From a checkpoint of a small transformer trained on Wikipedia.
Size: 9 layers, width 128, 4 heads of 64, MLP 512 GELU, vocabulary 2048, 2.69M parameters.
Each number is 128 + 24 x the weight over its row's rms, rounded and kept within 0 to 255. Layers, rows and columns count from 0. The size above them is the row's rms in percent of the matrix's.

# layer 3 attention key, 256x128, rms 0.0708, rows 24-50, columns 0-127
size [ 91  99  78 124 125  84  83 108  87  79  91  74 120  78 113  76  98  97  96  91 131 107  92  87  86  86  88]
[[127 144  78 144  93 115  91 116 105 122 159 188 100 129 112 142 136 120 117 159 104 136 163 102 171 135 117  95 142 124 183 116 124 175 133 107 119 143 135 130 112 145 109 178 121 100 150 140 147 110 141 101 156  94 130 129 105 119 165 113 132 143 163 125 150 154 120 135 148 127 107  98 133 130 152 173 152 115 157 137  93 110  75 133 159 140 141 109 126 146 111 139 113 126 178 125  74 112 114  87 103 141 126 116 133  91 110 136 151 104 107 105  82 131 135 123 153 156 145 119 143 125  92 141 144 132 186 119]
 [109 143 147  92 121 176 149 106 142 119 142  82  94 128 119 112 110 103 144 149  85 108 153 150 113 131 127 122  95 106 130 125 126 136 133  97 154 109 107 113 155 128 108 139 157 123 127 150 148 121 108 116 122 168 144 142 121 136 136 129  82 130 134 136  28 133 150 114 108 170 133 125 153 138  82 135 120 179 149 111 137 152 173 121 113 159 143 162 130 175 125 115 135  99 126 102 129 112 142 140 127 115 165 140 129 157 104 139 129 125 124  97 141 119  74 130 120 121 105 146 136 106 204 143 143 135 175 113]
 [121 154 118 145 112 143 127 160 143 125 149 114 141 127 143 106 127 151 133 112 116 135 115  87 108 135 138 155 148  99 126 129 120 156 138 152 101 146 105 155 168 129 173 106 152 122 117 102  65 123 127 133 129 152 118 166 158 138  96 140 104 155 107 131  76 148 103 129  81 125 140 139 122 145  87  97 121  62  78 107 115 105 162 153 102 126 109 107  98  60 125 163 128 100 119 131 110 128 117 111 137 115 152 132 128 165 140 148 115 156 140 130 143 141 160 159  86 119  92  89 120 130 154 133  95 138  75 143]
 [140 154 150 135 148  58 112 128 121 151 119 195 144 110 130 114 114 148 122 131 148 136 123 129 134 125 129  99 137 122  92 130 117 134 117 183  59 140 115 128 110 131 144 115 131 131 143 113 128 128 156 147 100  84 108 104 122 128 118 132 150 114 132 114 218 134  96 135 141 135 121 138  85  99 162 117 137 129 110 172 110 127 106 149 139 105 126 104 129 118 125 118 121 152 132 131 121 135 127 104 142 105  75 146 134 126 135 105 123 134 129 149 112 162 172 141 131 122 138 126 119 140  14 132 132 132 119 127]
 [144 127 116 131 146  72 112 149 120 146 130 186 147  99 134 125  96 142 117 138 163 133 115 131 147 134 122 112 145 136 105 137 125 134 121 189  85 141 143 111  99 134 155 115 119 135 138 123 121 137 153 145 114 101 109 115 141 119  98 125 168 137 142 130 234 127  99 142 150 116 122 141  90  99 168 119 132 125 108 165 121 129  79 132 120 108 117 123 115 122 130 150 110 171 134 126 135 140 126  95 127 138  74 126 132 109 141 100 113 133 133 149  96 131 169 127 126 113 131 122 139 151  30 110 134 134 102 136]
 [ 91 155  83 107 103 184 132 168 130 111 134 107 151 162 148 130 136 146 124 143 131 137 122  86 103 118 169 184 150 117 170 120 113 108 137  99 146 139 142 121 124 123 129 126 132 107 129 132 125 141  99 133 155 150 116 107 124 156 118 105 118 156 143 137  86 110 125 171  98 119 137 121 170 158  81  75 120 120 145 119 146 135 131 131 123 119 136 108 112  65  89 103 126 123  82 135 118 109 132 123 120 150 145 122 114 104 145 150 135 157 167 167 145  82  92 128 159  90 117 114 122 135 167 154 116 110  85 168]
 [102 102 133 109 100 191 105 113 131 104  83 102 145 149 118 143 168 101 148 107  85 122 116 114 104 152 139 133 107 129 187 154 133 140 155  71 171  80  89 135 106 165 117 165 146 160 137 137 113 129 128  99 127 165 135 119 155 118 139 140  98 121 150 130  65 114 142 118 137 148 121 141 142 166 121 160 126 126 160 125 135 113 146 103 151 145 123 112 107  96 124  91 153 126 171 140 138  91 115 170 119 139 171 123 115 136 136 148 136 131 140 116 143 134  95 135 128 161 117 135 123 123 188 158 121 147 127 145]
 [ 96  99 109 126 105 219 142 129 121 112 125  76 135 131 135 124 144 128 116 138 118 123 147 121  91 119 152 131 110 155 159 119 124 123 130  69 170 110 144 139 154 130 118 139 143 139 117 134 103 147  89 121 154 156 119 131 139 120 135 137 112 142 137 136  28 129 136 135 107 123 118 122 170 157 100 131 126 134 150 110 144 120 116 130 149 132 129 120 105 129 111  96 132 109 138 143 132 138 110 159 125 139 176 111 121 126 117 160 128 124 131 129 133 118  74 129 132 123 127 119 141 130 246 144 116 131 130 135]
 [147 141 137 154 161  81 103 137 144 146 107 192 165 130 138 111 102 150  97 128 144 161 116 129 140 126 114 120 125 138 110 147 127 123 132 184  91 142 135 109 129 110 149 127 109 113 137 142 136 136 115 169 113 102  86  99 142 132 100 119 177 121 132 116 204 120 106 159 135 131 116 152 102 121 156 132 136 111 116 163 112 129  60 148 123 103 124 137 122 141 114  98 100 147 110 127  97 143 135 142  96 134  81 114 138 114 127  92  99 121 110 157  95 143 162 118 124 145 132 117  89 119  55 111 148 141  98 115]
 [114  95 171 129 170 112 165 129 130 107 176 171 125 120 160 143 142 102 116 161  96 114 125 143 155 124 144 118 124  97 106 114 111 104 127 128 121 114 131 134  95 121 101 104 102 154 118  97 141 110 140 126 111 171 156 157 111 115 125 134 128 149 122 174 154  92 160 121 116 154 163 117 130 119 133 142 127  99 125 102 117 104 191  74  95 172 156 114 144 110 101 197 137 131 129  96 129 111 135 115 171 149 115 135 106 143 141 134 158 131 176 144 107 126 143 146 135 106 111 121 135 142 100 135 163 127 156 185]
 [122 119  88 141 128  49  98 123 112 134 134 179 146 119 146 133 132 172 127 107 171 150 128  97 113 111 137 133 131 141 121 111 113 137 141 143  66 151 131 137 120 129 151 110  99 117 134 137 144 142 152 157 115  68 109  95 135 120 114 139 152 120 134  94 184 147  95 136 110 123 112 131  98 120 128 124 152 113 101 167 128 121  65 168 147  84 110 116  93 112 133 105 121 149 112 127 114 131 142 133 106 109 105 107 120 123 149 111 119 131 111 133 104 125 176 116 135 159 160 105 117 148  64 101 112 110  97  91]
 [143 123 158 128 158 148 147 127 111 142  95 152 107 116 112 131 141  75 123 143 108  98 135 125 149 156 114 132 162 120 152 152 136 123 112 123 125 101 136 103 131 114 135 170 114 137  95 118 122  98 144  89 163 117 119 157 108 126 103 128 182 113 160 169 129 106 116 134 141  91 131 165 103  97 144 115 143 143 164 124 117 126 154  33 128 168 117 133 163 140 149 148 129 129 146 137 148 175 188 149 165 153 101 146 136 120 126 150 145 125 134 112 128 124 171  88 145 137 101 190 120 140 125 140 142 139 139 157]
 [159 143 140 125 158  56 115 128 125 133 107 190 143  94 129 113  98 126 141 111 150 138 127 142 157 121 120  94 140 115  92 126 125 128 123 188  88 141 141 113 104 137 148 110 115 124 146 127 134 111 162 142 103  80 116 102 126 137 127 125 145 114 113 116 228 152 113 128 157 127 121 147  94  98 164 130 132 124 121 162 107 141 125 135 130 126 131 127 125 117 145 123 141 145 123 128 126 123 131  75 122 107  70 145 138 108 121  84 101 125  99 140 115 136 166 135 143 120 137 129 120 132  43 139 153 133 130 105]
 [128 112  81 148  90 139 149 143 114 133 104 131 157 115 151 115 168 136 111 158 105 153 143  82 130 140 136 181 151 135 168 119 104 120 142  90 116 116 157 140 128 104  90 134 147 103 133 128 111 198  87 111 185 144  98 130 142 157 133  95 115 167 123 126  63 125 126 141  99  78 142 147 132 165 113 126 124 163 140 124 120 131  96 126 138 124 108 129  89 103 102 146 138 106 109 133 119 139 136 182 109 121 160 119 110 131 138 143 139 137 120 133 104  89 109 100 152 143 130 135 152 171 139 124 104 139 107 170]
 [151 117 134 140 168  66 113 134 120 154 101 198 149 127 121 128 105 130 124 132 171 138 122 161 149 136 118  94 140 124 113 132 149 119  91 181  88 151 116 121  95 140 161 123 104 115 132 105 124 123 152 138  96  87 113 116 136 115 146 120 163 114 112 136 213 130 103 128 148 125 138 141  75 112 169 133 143 128 102 163 131 129 123 126 117 106 124 134 128 117 135 137 130 153 125 138 134 122 127  88 134 131  78 132 141 122 129  84 121 126  98 131 107 151 185 128 131 133 136 148 121 124  37 130 135 128 126 114]
 [112 103 164 114 181 145 125 106 120 139 107 152 108 138 151 192 107 101 118 129 150 140 133 160 123 135 130 145 149  93 136 168 142 110 122 125 169 128 150 129 144  78 149 141 132 143  87 138 147 115 111 146 135 113 138 122 120 111  88 133 179 127 175 108 131 114 110 156 126  96 145 154 132  78 178 111 128  84 158  93 113 127  74  94 130  93 153 114 154 171 117 150 127 135 106 127 159 154 132 111 126 162  75 123 143 162 155 118 124 130 152 150 126 163 128 122 148 136 116 160 112 117  98 100 106 120 107 136]
 [132  92 112 142 130  66 124 142 125 151 108 173 133 101 140 124 118 140 126 115 158 149 107 120 151 126 112 149 119 140 118 145 146 133 131 160  91 142 132 120 120 128 153 106  80 129 125 153 151 141 153 157 111  85 114 118 128 116 110 123 174 116 123 117 232 134  94 145 135 115 106 155  74  99 163 132 140 124 115 172 133 108  90 124 135 105 112 139 124 115 141 105 103 158 125 115 107 149 142 141 121 127  90 125 113 129 149 108 131 117 108 139  88 122 180 115 136 135 143 132 109 152  54 101 120 140  86 108]
 [123 107 113 104 180 123 110 111 111 136  87 153 114 111 132 143 130  74 127 121 122 107 137 138 166 134 120 137 121 107 172 151 142 142 138 166 160 115 180 138 155  85 141 145 123 116  97 170 153 109 120 124 105 118 142 152 118 141 137  91 163 136 166 141 138 119 104 131 130 126 131 128 113 111 165 112 125 128 176 126 106 136 142  57 156 119 116 170 175 156 126 159 122 112 153 120 138 117 133 116 124 178  95 154 127 172 129 119 153 127  97 128 135 103 161 143 124 117 117 204 128 116  84 150 131 117 103 118]
 [137 111 122 134 167  90 118 136 122 121 107 173 125 112 125 127 116 107 107 135 157 131 135 130 179 148 116 151 157 126 121 136 142 131 103 174 131 138 162 108 113 121 159 133  99 132  93 128 117 145 134 123 139 119 115 149 109 106 103  99 177 134 133 146 212 113 119 144 165 105 142 151  79 111 180 113 128 119 123 158 133 116 118  82 125 112 108 137 153 123 115 144 133 148 116 152 150 143 140 128 136 157  58 145 123 128 149 129 118 120 138 181 108  99 183 114 144 113 117 146 111 138  54 128 120 102  94 150]
 [139 123  91 121 135 107 107 162 124 136 143 207 134 140 155 139 123 154 104 126 174 147 131 108 137 110 147 140 147 118 158 139 111 171 104 129  91 121 154 151 115 142 161 105  97 141 154 116 149 119 142 116 141  81  88  82 118 136 133 136 153 125 161 132 199 112 104 121  81 131 108 110 112 113 154 141 139 110 100 156 123 118  81 159 166 111 115  74 116  95 125 123  82 154 130 105 102 123  85 111 116 149 102 117 138 126 139 125 138 137 147 139 105 129 142 132 117 139 146 101 140 142  71 128 146 117  92 117]
 [145 143 131 135 143  68 128 140 114 146 125 199 144 114 132 109  93 136 124 107 161 131 122 121 149 137 124 103 140 128 102 134 122 129 120 185  78 154 123 114  95 144 155  95 105 118 135 108 139 127 161 144 107  74 124 108 132 129 115 123 146 128 121 126 226 120  97 122 131 120 127 140  88 107 151 119 127 121 106 176 113 123 105 131 145 101 124 111 120 113 138 141 108 148 119 132 127 135 136 104 133 117  74 138 134 122 148 113 127 131 118 147 101 134 173 137 124 120 153 130 121 136  20 135 125 121 109 132]
 [160 137 128 131 136  74 107 131 113 131 131 185 153  95 132 130 117 137 135 138 160 133 126 129 161 142 113  93 134 115 108 145 147 142 120 177  75 145 129 128  98 117 142 140 106 113 146 141 111 137 165 118 141  89  85  99 123 117 117 115 164 130 120 140 218 131 105 115 149 105 125 109  74 100 169 142 135 130  82 149 111 126  91 118 113 127 111 106 121 134 155 162  95 156 133 125 121 142 119  93 134 144  93 142 115 118 122 114 122 141 105 135 106 142 167 130 120 118 146 133 141 123  40 109 153 146 105 119]
 [ 89 139  85 134  94 200 125 155 106  86  94 115 118 151 131 122 157 124 124 134 133 128 161  70 106 127 136 134 116 125 183 161 124 132 146  76 155 137 130 121 134 124 135 150 121 134 108 133 101 128 115 128 187 176 131 142  94 128 121 126 121 138 169 135  64 123 108 164  87 163 129 139 154 131  59 109 113 123 159 139 131 100 127 115 156 156 122 126 136 104 111 107 111  89 134 120 131 119 103 160 125 150 163 127 116 115 133 158 138 126 140 130 114  89  94 149 127 125 110 102 118  98 151 158 138 136 121 117]
 [124  81  61  97 116 155 120 129 144 123 123 101 117 150 125 175 124 108 131 111  72  94 107 114 139 125 131 177 119  86 133 141 123 171 137  75 159 132 106 151 145 144  93 162 128 134 157 131 148 113 128 120 133 126 137 123 156 146 105 111  91 131 191 137  63 140 154 165 110 129 144 109 150 151 126  93 133 123 143 123 124 110 131 109  95 115 120 121 134 142 133 110 116 117 143 122 116  98 109 143 131 148 171 147 121 159 138 160 180 112 136  97 145 117 119 150  95 150 122 152 121 160 181 160 127  98 127 129]
 [139 135 134 136 121  83 125 136 145  95 132  96 135 142 126  85 103 154 132 168 132  94 105 107 131 114 125 118 110  90 125  94 119 120 174 137 116 154 124 136  98 136  88 123 117 111 198 110 163 128 122 126 139 142 112 109 132 160 170 134 121 121 113 127 114 123 151 158 109 180 109 134 114 103 117 145 124 160  97 143 107 133 139 195  89 119 143 128  97 141 110  90 105 159 104 106  65 114 136 155  97 121 128 126 119 120  86 132 152 136  72 124 103 158 111  92 127 126 106  78 141 124 136  97 155 131 162 122]
 [112 142 141 122  84 174 129 145 129 142 145 104 103 127 128 124 160 111 111 133  94 112 173 106 135 145 141 160 135 109 110 120 120 128 143  95 171 112 129 164 155  98  94 138 145 122 101 128  87 128 122 116 144 153 107 136 148 157 123 127  68 170 129 128  41 114 130 107 104 117 148 141 140 164 107 143 127 126 138  84 123 135 165 111 104 162 115 134 126 117 129 161 122 101 136 124 124 129 157 149 167 116 193 131  96 156 130 147 153 130 126 125 148 125 101 147 113 118 107 129 152 115 203  97 148 137 106 152]
 [ 98 133 145 127 117 192 137 132 126 116 145  73 127 114 122 124 158 107 137 125  98 113 127 121 126 119 140 135 132 118  99 144 134 126 150  86 156 100 143 108 123  89  98 138 175 137 130 152 108 143  97 112 129 159 152 161 132 157 149 136 104 147 143 128  82  87 160 133 136 121 122 134 169 149 110 111  98 160 143  92 119 100 162 105  97 152 151 107 102 112 135 157 134 113 127 137 125 138 138 155 132 131 191 137 102 137 143 182 131 142 164 122 148 121  67 101 103 140  99 104 128 149 190 110 125 117 131 180]]
# layer 3 attention query, 256x128, rms 0.0666, rows 25-51, columns 0-127
size [ 82  82 105 109  90  80  93  73  86  77  89 106  81  91  78  77 115  83  85 119  96  88  89  99  79  77 100]
[[179  95 140 123 101 101 122 149 109 133 126 131 116 108 122 142 136 124 103 117 126 122  85 116 125 112 145 149 111 121 139 103 146  85 138 122 133 111 158 121 185 115 112 125 119 139 120 170 156 101 135  92 152 128 142 128 119 129 114  85 163 130 184 129  84 160 109 173 140  94 141 114 165 113 126  93 150  81 136 103 127  92 113 166 108 113 111 151 159 128  94 142 122 142 109  99 149 120 104 134 149 152 137 101 127 139 117 148 127 137 166 158 141 158 118 116 128 144  74 126  89 114 128 147 111  41 112 143]
 [103 130 118 142 143 149 116 173 114 153 152 100 147 115 131 174 118 116 125 149 156 131 120 104 129 132 174 124 142 139 144 118 125 106 164 123 137 132  85  64  98 130 117 115 159 117 157 128  95 169 105 150 172 103 113 122 106 143 115 169 110 139  87 129 167 119 140 189 126 117  92 145 132 125 168  98  75 183 135 161 113 123 121 143 116 135 137  81 120 134 141 115 122 155 152 152 109 116 137 119 159  98 121 141 114 124 146 151 115 136 112 152 118 119 123 115 170  82 183 102 141 130 130 129 131 177 108 117]
 [151 130 112 130 139 132 118 121 136 148 157 146 130 144 106 125  96  52 109  94 158 106 140 143 217 133 129 145 128  86 116 143 163  92 118 162 131 113 134 117 125 147 107 126 136 119 137 129 122 120 157 101 107 131 135 153 126 109  86 147 179 141 151 126 136 134 141 107 110 103 105 123 154 103 179 140 121 137 134 135 134 148 129  90  90 119  87 115 116 145 126 122 126 128 156 131 162 154  95 153 123 164 113 129 143 108 144 116 164 104  92 157 125 103 147 153 172 124 140 185 155 180  94 151 119 143 137 148]
 [129 120 131  99 164 144 133 130 142 129 141 153 110 171 136 111  91  83 141 113 130 121 122 159 145 131 138 126 114 100 132 164 184 119 115 157 129 156 122 140 112 140 124 100 166 126 113  81 153 105 115 102 113 149 144 126  97 155 136 174 129 132 113 139 120 116 146 115 133 144  83 133  98 151 182 132 105 158 174 141 131 137 169  74 171 146 132 109 177 138 113 108 145 117 110 114 112 148 117 117 154 147 113 185 126 161 131 162 158 126 154 123 124 101 131 106 145 108 159 188 141 128 113 168 178 136 133 138]
 [ 79 126  92 120 132 123 123 145 126 114 149 114 154 132 137 120 141 130 130 192 132 122 148 131 116 163 142 112 147 183 153 144 132 127 126 122 107 129  89  87 113 122 130 140 188  99 142 170 108 174  92 152 128 128 153 104 175 116 143 114 101 117 101  99 146 128  95 144 130 145 109 132 103 149 143 150  75 145 106 146  88  96 104 116 157 154 140 114 132  91 159 130 122 166 165 103  84 117 112 115 110 120 154 126 138 178 127 103 125 144  75 113 157 134 151 128 114 124 134  90 126 157 136 106 136 162 119 160]
 [145 198  92 158 156 119 168  71 110 139 168 129 150 136 152  99 116 135 104  90 127 180 133 132 140 124  61 161 125 103 130 141 106  97 126 173 130 124 146 179 172 116 134 129 101  93 106 114 138 150 137 122 130 155 113 112 108 104 171 124  96 147 110 139 109 138 122 126 127 123 135 125 144 132 149 167 127 109 128  78 128 118 106 134  89 101 132  89 120 169 151 140  90  82 100 139 133 115 115  85 146 126 122 124 148 115 133 111 122 129 153 167 137 115 116 161 128  98 121 110 126 120 144 105 114 160 139 128]
 [118 160 123 161 116  85 141 185 143  86 113 122 138 141 136 115 133 169 155 159 141 163 117 138  95 107 122 159 184 180 129 140 136 102 131  98 123 122  93 102 116 114 167  99 118 123 168 121 166 136 151 158  87 142 103  99 138 124 112 129 109 133 155 118 141 158 138 122 135 140 148 141 112 143 110  91 127 108  73 124 126 129 101 142 131 140 109 129 117 117 147 144 106 134 135 154  76  83 129  79 126  93 146 122 141 126 149  82 117 100  93 101 147 150 141 137 106 132 131 100 137 107 127  62 127 152 112 121]
 [115 125 100 108 126 116 123 118 163  96 148 145 131 137 110 154 139 148 111 114 132 129 143 102 184 129 148 114 129 106 135 120 145 179 143 127 105 144 104 130 115 122  92 107 111  94 147 135 113  45 143 134  87 159 191 159 165  99 128 173  94 152 108  93 132 141 122 119 112 143 124  99 125 133 134 114  86 145 125 110 134 131 149  97 101 145 129 114 144 131 152 137 110 141 120 113 163 113 114 177 135 142 101 141 164  88 146 165 159 187 134 114 127 149 123 152 163 126 167 120 110 141 100 170 134 103 144 131]
 [151 142 101 145 161 151 109 120 121 167 113 103 117 134 114 151 108 103 143 107 142 129 128 120 104 140 140 110 125 153 138 144 120 106  81 158 162 111 128  96 165  97 150 128 122 161  87 162 101 191 122 134 150 118 104 182 161 113 114 121 122 123 156 123  99  72 116 124 140 135 140 116 131 117 124 136  92  87 155 172 120 138 115 126 149 168 132 162 128  95 114 121 125 156 107 163 127 122 204 117 110 127 144 142 120 133 131  92  99 128 118 178 130  79 158 123 122 135 114 112 180 139 156 124 100 141 125 148]
 [149 159 148 131 114 138 149 110 137 136 118 154 116 115 114 156  80 138 126 135 170 110 132 135 162 139 120 130 129  96  91 113  98 147  91 138 108 129 127 126 104 167 131 133 136  91 163 115  62  95 121 116 110  99 138  93 125 121 156 134  96 122 120 115 155 151 143 131 139 146 123  85  95 119 152 117 140 119 115 147 102 138 119 104  90 136 150 140 150 142 118 125 125 151 123 130 112 114  64 107 138 157 125 136 150  43 148 108 131 112  59  99 100 168 130 148 137 128 175 135 122 162 100 153 164 141 155 131]
 [133  70 150 141 136 139 133  86 144 115 118 126 106  83 170  84 150 129 101 124 107 146 131 183 150 144 108 136 108 130 121  68 150 105 117 100 160 112 141 147 135 104 137  99 146 103 120 128 126 123 137 109 135 163 138 115 146 101 127 115 130 174 118 150  98  95 150 134 141 147 163 125 163 110 127 172 161 152 164 111 151 145 124 114 108 149 129 131  86 133 138 174 142 111 135 119 131 154 127 118 128  69 151 117 129 207 135 123  93 104 159 118 121 104  99 148 110 135 134 120 153 108 133 121  95 136 144 175]
 [147 103 116 119 136 119 152 106 106 136 129 132 101 132 111 142 115  95 128 135 116  97 119 167 178 162 116 141 119  80 127 141 163 153 144 134 127 152 147 134 160 136  88 148 114 145 121 112 152  80 111 107 113 138 152 158 108 126 138 134 180 158 149 137 124 139 149 161 125 125  96 150 150 151 159 151 126 127 165 122 124 102 153 108  91 100 115 146 135 161 113 138 142  99 139  87 140 156 111 195 137 162 136 130 117 121 116 135 184 111 202 144 125 136 129 126 134  99 109 192 119 149 113 175 130 105 128 109]
 [136 106 148 142 157 134 118 163 126  87 118 121 111  96 138  89 121 145 104 149 131 126 117 144 112 135 133 134 149 143 147 141 153 136 134 121 128 157 100 103 128 118 155 103 172 106 150 127 140 128 115 139 130 138 144  85 139 142 124 142 127  97  83 130 152 127 114 132 103 160 132 109  87 117 151 132 109 157 123 118 140 165 130 122 125 178 176 144 131 115 196 143 155 154 145 124 120 120 112  95  93  92 136 120 199 112 174  61  87 122  82 100 122 132 150 182 113 101 115 118 127 103 151 131 171 129 127 111]
 [135 134 115 111 148 127  97  69 128 163 164  99 141 123 117 124 127  83 120 119  94 104 111 127 188 134  95 131 113  89  97 149 120 163 136 128 144 134 149 135 135 116 110 160 127 141 118  93 125 122 123 101 126 138 135 148 112 151 120 150 125 170 179 110 130 121 144 122 119 124 117 136 165 159 146 158 132 134 152 108 130 148 138  99  59 122 133 112 100 106 157 144 131  79 109 137 125 136 145 147 134 165 133 120 118 112 115 138 147 127 169 189 135  44 110 158 128 116 135 165 136 117 111 144  84 154 144 157]
 [174 132 119 143  84 153 153 110 168 139 118 126 125 128 108 117 113 137 121 118  93 123 133 125 131 123 120 110 132 159 116 140 136 131  60 122 124 114 107 122 108 152  81  99 117 102 114  91 121 105 105 154 101 129 154 154 158 100 144 156  90 142 129 147 110 142 135  87 124 138  99 124 102 119  89 135 171 180 121 151 148 153 159 119 165 160 142 118 107 134 125  96  86 121 143 127 129 129 145 153 112  84 132 162 129 133 125 171 128 138  89  74 147 130 100 115 121 160 173 134 159 126 138 122 146 115 162 196]
 [124 183 119 144 156 131 155  72 153 109 126 167 107 174 158 149  88 146 147 112 114 141 111 127 160 129 113 108 119  95 103 132 102 174 111 117 151 137 149 169 134 155  92 130 130  97 153 102 102  68 115 107 112 145 170 132  87 169 139 142  93 118 123 135 134 121 148 122 135 152 132  84 118 143 128 153 142 111 131 103 159 149 120 107 138 161 131 155 121 159  90 114 134 131 111 130 164 153 124 143 150 135 112 158 132 103 128 167 152 165 113 103 128 129 132 132 117 111 115 131 106 111 105 186 174 110 163 112]
 [155 116 187 123  97 145 143 105 148  94 157 103  99 151 117 122  98 134 117 165  79 121 132 121 152 171 150 141 137 110 125 131 117 135  75  90 144 145 155 124  97 135 103 149 139 123 105 113 154  93 110 113 126 146 154 129 121 117 128 139 129 117 128 184  98 137 155 145 132 140 146  92 161 159  92 142 169 130 112 129 139  64 156 108 101 156 191 136 125 131 118 130 143 130  92 106 144 111 120 107 118 136 134 150 111 173  95 124 115 137 122  94 125 134  99 109 110 146  94 118 101 119 159 158 139 117 185 148]
 [ 83 136 122 138 152 149 140  94 139  96 160  98 131 149 147 105 148 130 152 159  83 116 139 136 124 161 131 101 115 150 140 154 145 135 118 114 129 157 133 134 108 129 107  98 161 119 133  94  89 144 108 149 124 151 152 171 138 140 131 157  65 113 107  95 110  78 109 158 115 162 128 109 134 132 136 137 145 125 152 122 147 132 156  95 107 168 162 131 131  95 125 198 122 134 149 129 129 128 141 140 103  84 157 166 139 174 133 148 124 143 102  88 140 108 121 115 105  84 152 139 165 109 162 140 174 143 141 150]
 [135 160 153 145 149 101 126 104 160 125 150 118 135 146 102 136 108 128 156 157 127 132 147 142 151 156 126 111 143 117 141 115 128 121  29 145 109 156 118 111 128 139 159 139 109 117 115 126 159 154 127 109  85 137 138 153 149 124 195 126 141 121 151 119 150 110 144  75 183 146 127 113 109 122 107 160 111 142 136 162 124  94 134 112 120 182 154 160 135 131 129 119 111 138 135 139 127 106 131  77 102 129 141 130  99 118  78  90  95 114  82 115 138 132 132 104 160 167 100 140 132 120 104 105 142 147 164 161]
 [126 168 100 113 184 123  98 104 131 135 153 138  97 135 125 116 118  51 149 120 126  95 159 148 183 145 118 132 125  67 136 138 143 130 108 135 159 110 123 144 135 134 131 161 163 143 148 141  99 168 140  95 112 142 125 147  96 160 121 129 151 139 147 141 125 114 153 144 137 147  97 124 105 115 183 160 122 161 138 139 145 138 159  79 131 170 151 139 149 141  98 149 141 131 137 135 118 135 113 118 137 161 105 155 141 158 137 144 137 126 120 156 122 108 152 130 158 102 126 191 141 159  99 141 154 180 140 147]
 [161  61 186 114 132 139 141 135 141 134 161 135  91 128 125 119 105 122 138 108 107 127 121 139 152 148 126 124 107 143 103 111 157 137 107 114 137 129 154 138 115 151 114 120 147 137  69 122 155 122 120  99 102 136 140 159 106 130 136 158 166 136 144 143 130 106 139 120 143 172 146 136 125 128 137 100 135 163 179 128 155  94 169 105  91  94 167 119 160 103 119 125 167 159 115 127 167 108 160 127 123 102 126 130 115 150  89 118 107 116 202 154  89  85 121 131 165 133  82 131 115 135 103 133 144 128 163 112]
 [106 174 135 136 117 120 153 129 150 106 169 137 133 143 102 116 139 139 130 122 140 175 143 150 133 155 114 137 128 182 160 145 121 104  90  82 143 105 101 136 145 122 120 125 121  72 171 168 180 148 146 133 132 134 128 125 174  99 107  86 111 136 142 115 146 121 127 127 171 132 153 133 114 141 164 142 151 115  66 116 116 107 118 110 123 116 137 118 123  98 138 170 118 162 123 124 120 115 135  89 134  76 134 135 145 167 146  89  76 145  82 129 142 180 129 110 122 144 124  91 123 125 151  96 131 135 137 154]
 [140 116 165  91 124 138 139  98  83 148 162 150 126 117 156  92 118 133 112  95 139 139 166 108 115 176 134 121 136  88 101 143 110 132 124 137 153 150 143 136 131 140  92 131 132 105 119 122 132 126  97 111 192  86 135 119 125 120 196 138 129 117  96 156 141 124 109 143 132 152 168  89 142  90 117 165 138 132 142 130 139 105 144 138 154 136 153 129 167 153 106 122 167 108 116 116 140 108 145 113 151 141 128 162 133 170  80  83 125 177 108 121 115 123 107  83 105 123 117 109  82  83 151 141 141 138 154 115]
 [147  85 161 105 142 104 138 119 130 131 112 167 124 109 102 167 156 116  93 119 143 135 111  87 123 110 161 103 106 143 146 158 107 174  96 168 119 126 174 101 160  75 133 133 121 148  93 154 167 129 143 116 137 127 150 150 149 124  78 116 151 110 143 131 140 114 109 111 116 150 153  94 134 110 126 125 125  77 151 115 109 112  82 121 150 143 112 167 168 112 137 187 134 152 138 116 151 141 155 136 143 157 136 140 134 126 138 133 131 108 139 151  94 128 118 132 133 126 124 123  92 113  64 164  97  85  99 123]
 [129  87 167 135 126 162  96 158 141 129 106  97 115 126 152 184 131 122 146 115 111 138  92 131  82 125 126 137 128 165 137 102 162 106 121 111 153 147  97  74 115 122 168 117 152  96 127 117 141 149  95 145 140  86  92 124 126 143 127 129 137 103 113 147 145 146 141 161 115 137 163 102 107 132 127  98 120 165 105 154 173 118  88 158 135 102 135 122 149 110 134 109 164 169 148 147 149  81 143 134 109 128 161 122 148 149 128  91  88 112 153  87 107 131 136  99 117  77 114 142 105 128 139 124  98 120 164  88]
 [129 109 153  87 115 123 129 177 150 131  90 126 117 148 171  69 108 120 125 127 125 154 130 120  85 115 144 133 133 181 150 152 131 156 110 165 133 134 102 145 113 136 112  88 158 136 108 156 143 163 138 137 143 153 103 137 129 120 113 125 121  90  61 124 100  95 106 142  99 151 135 101 106 144 130 121  76 156 130 121 128 153 108 150 193 143 128 103 125 148 128  96 138 105 148 140 167 143 168  96 113 109 114 134 135 164 128 146  93 126 114 131 151  92 127 128 175 102 105 112 139 131 119 171 151 139 103 103]
 [140 129 140 138 115 125 129 113 105 134 118 107 141 128  86 132 144 148 104 153 143 112 133 101 121 103 149 127 151 121 145  84  88  94 130 138 125  93 160 108 171 134 136 127 105 131 103 144 135 169 136 133 146 115 130  97 149  92 154  97 164 142 135 147 131 117 122 114 105 102 138 120 169 117  82 112 118  78 129  86 132 120 113 156  90 148 130 122  81 123 107 119  80 129 133 125 128 153  94  96  97 163 129  46 131 103 121 149 143 126 129 174 135  87 115 138 164 160 100  86 134 168 142  96  97 101 130 150]]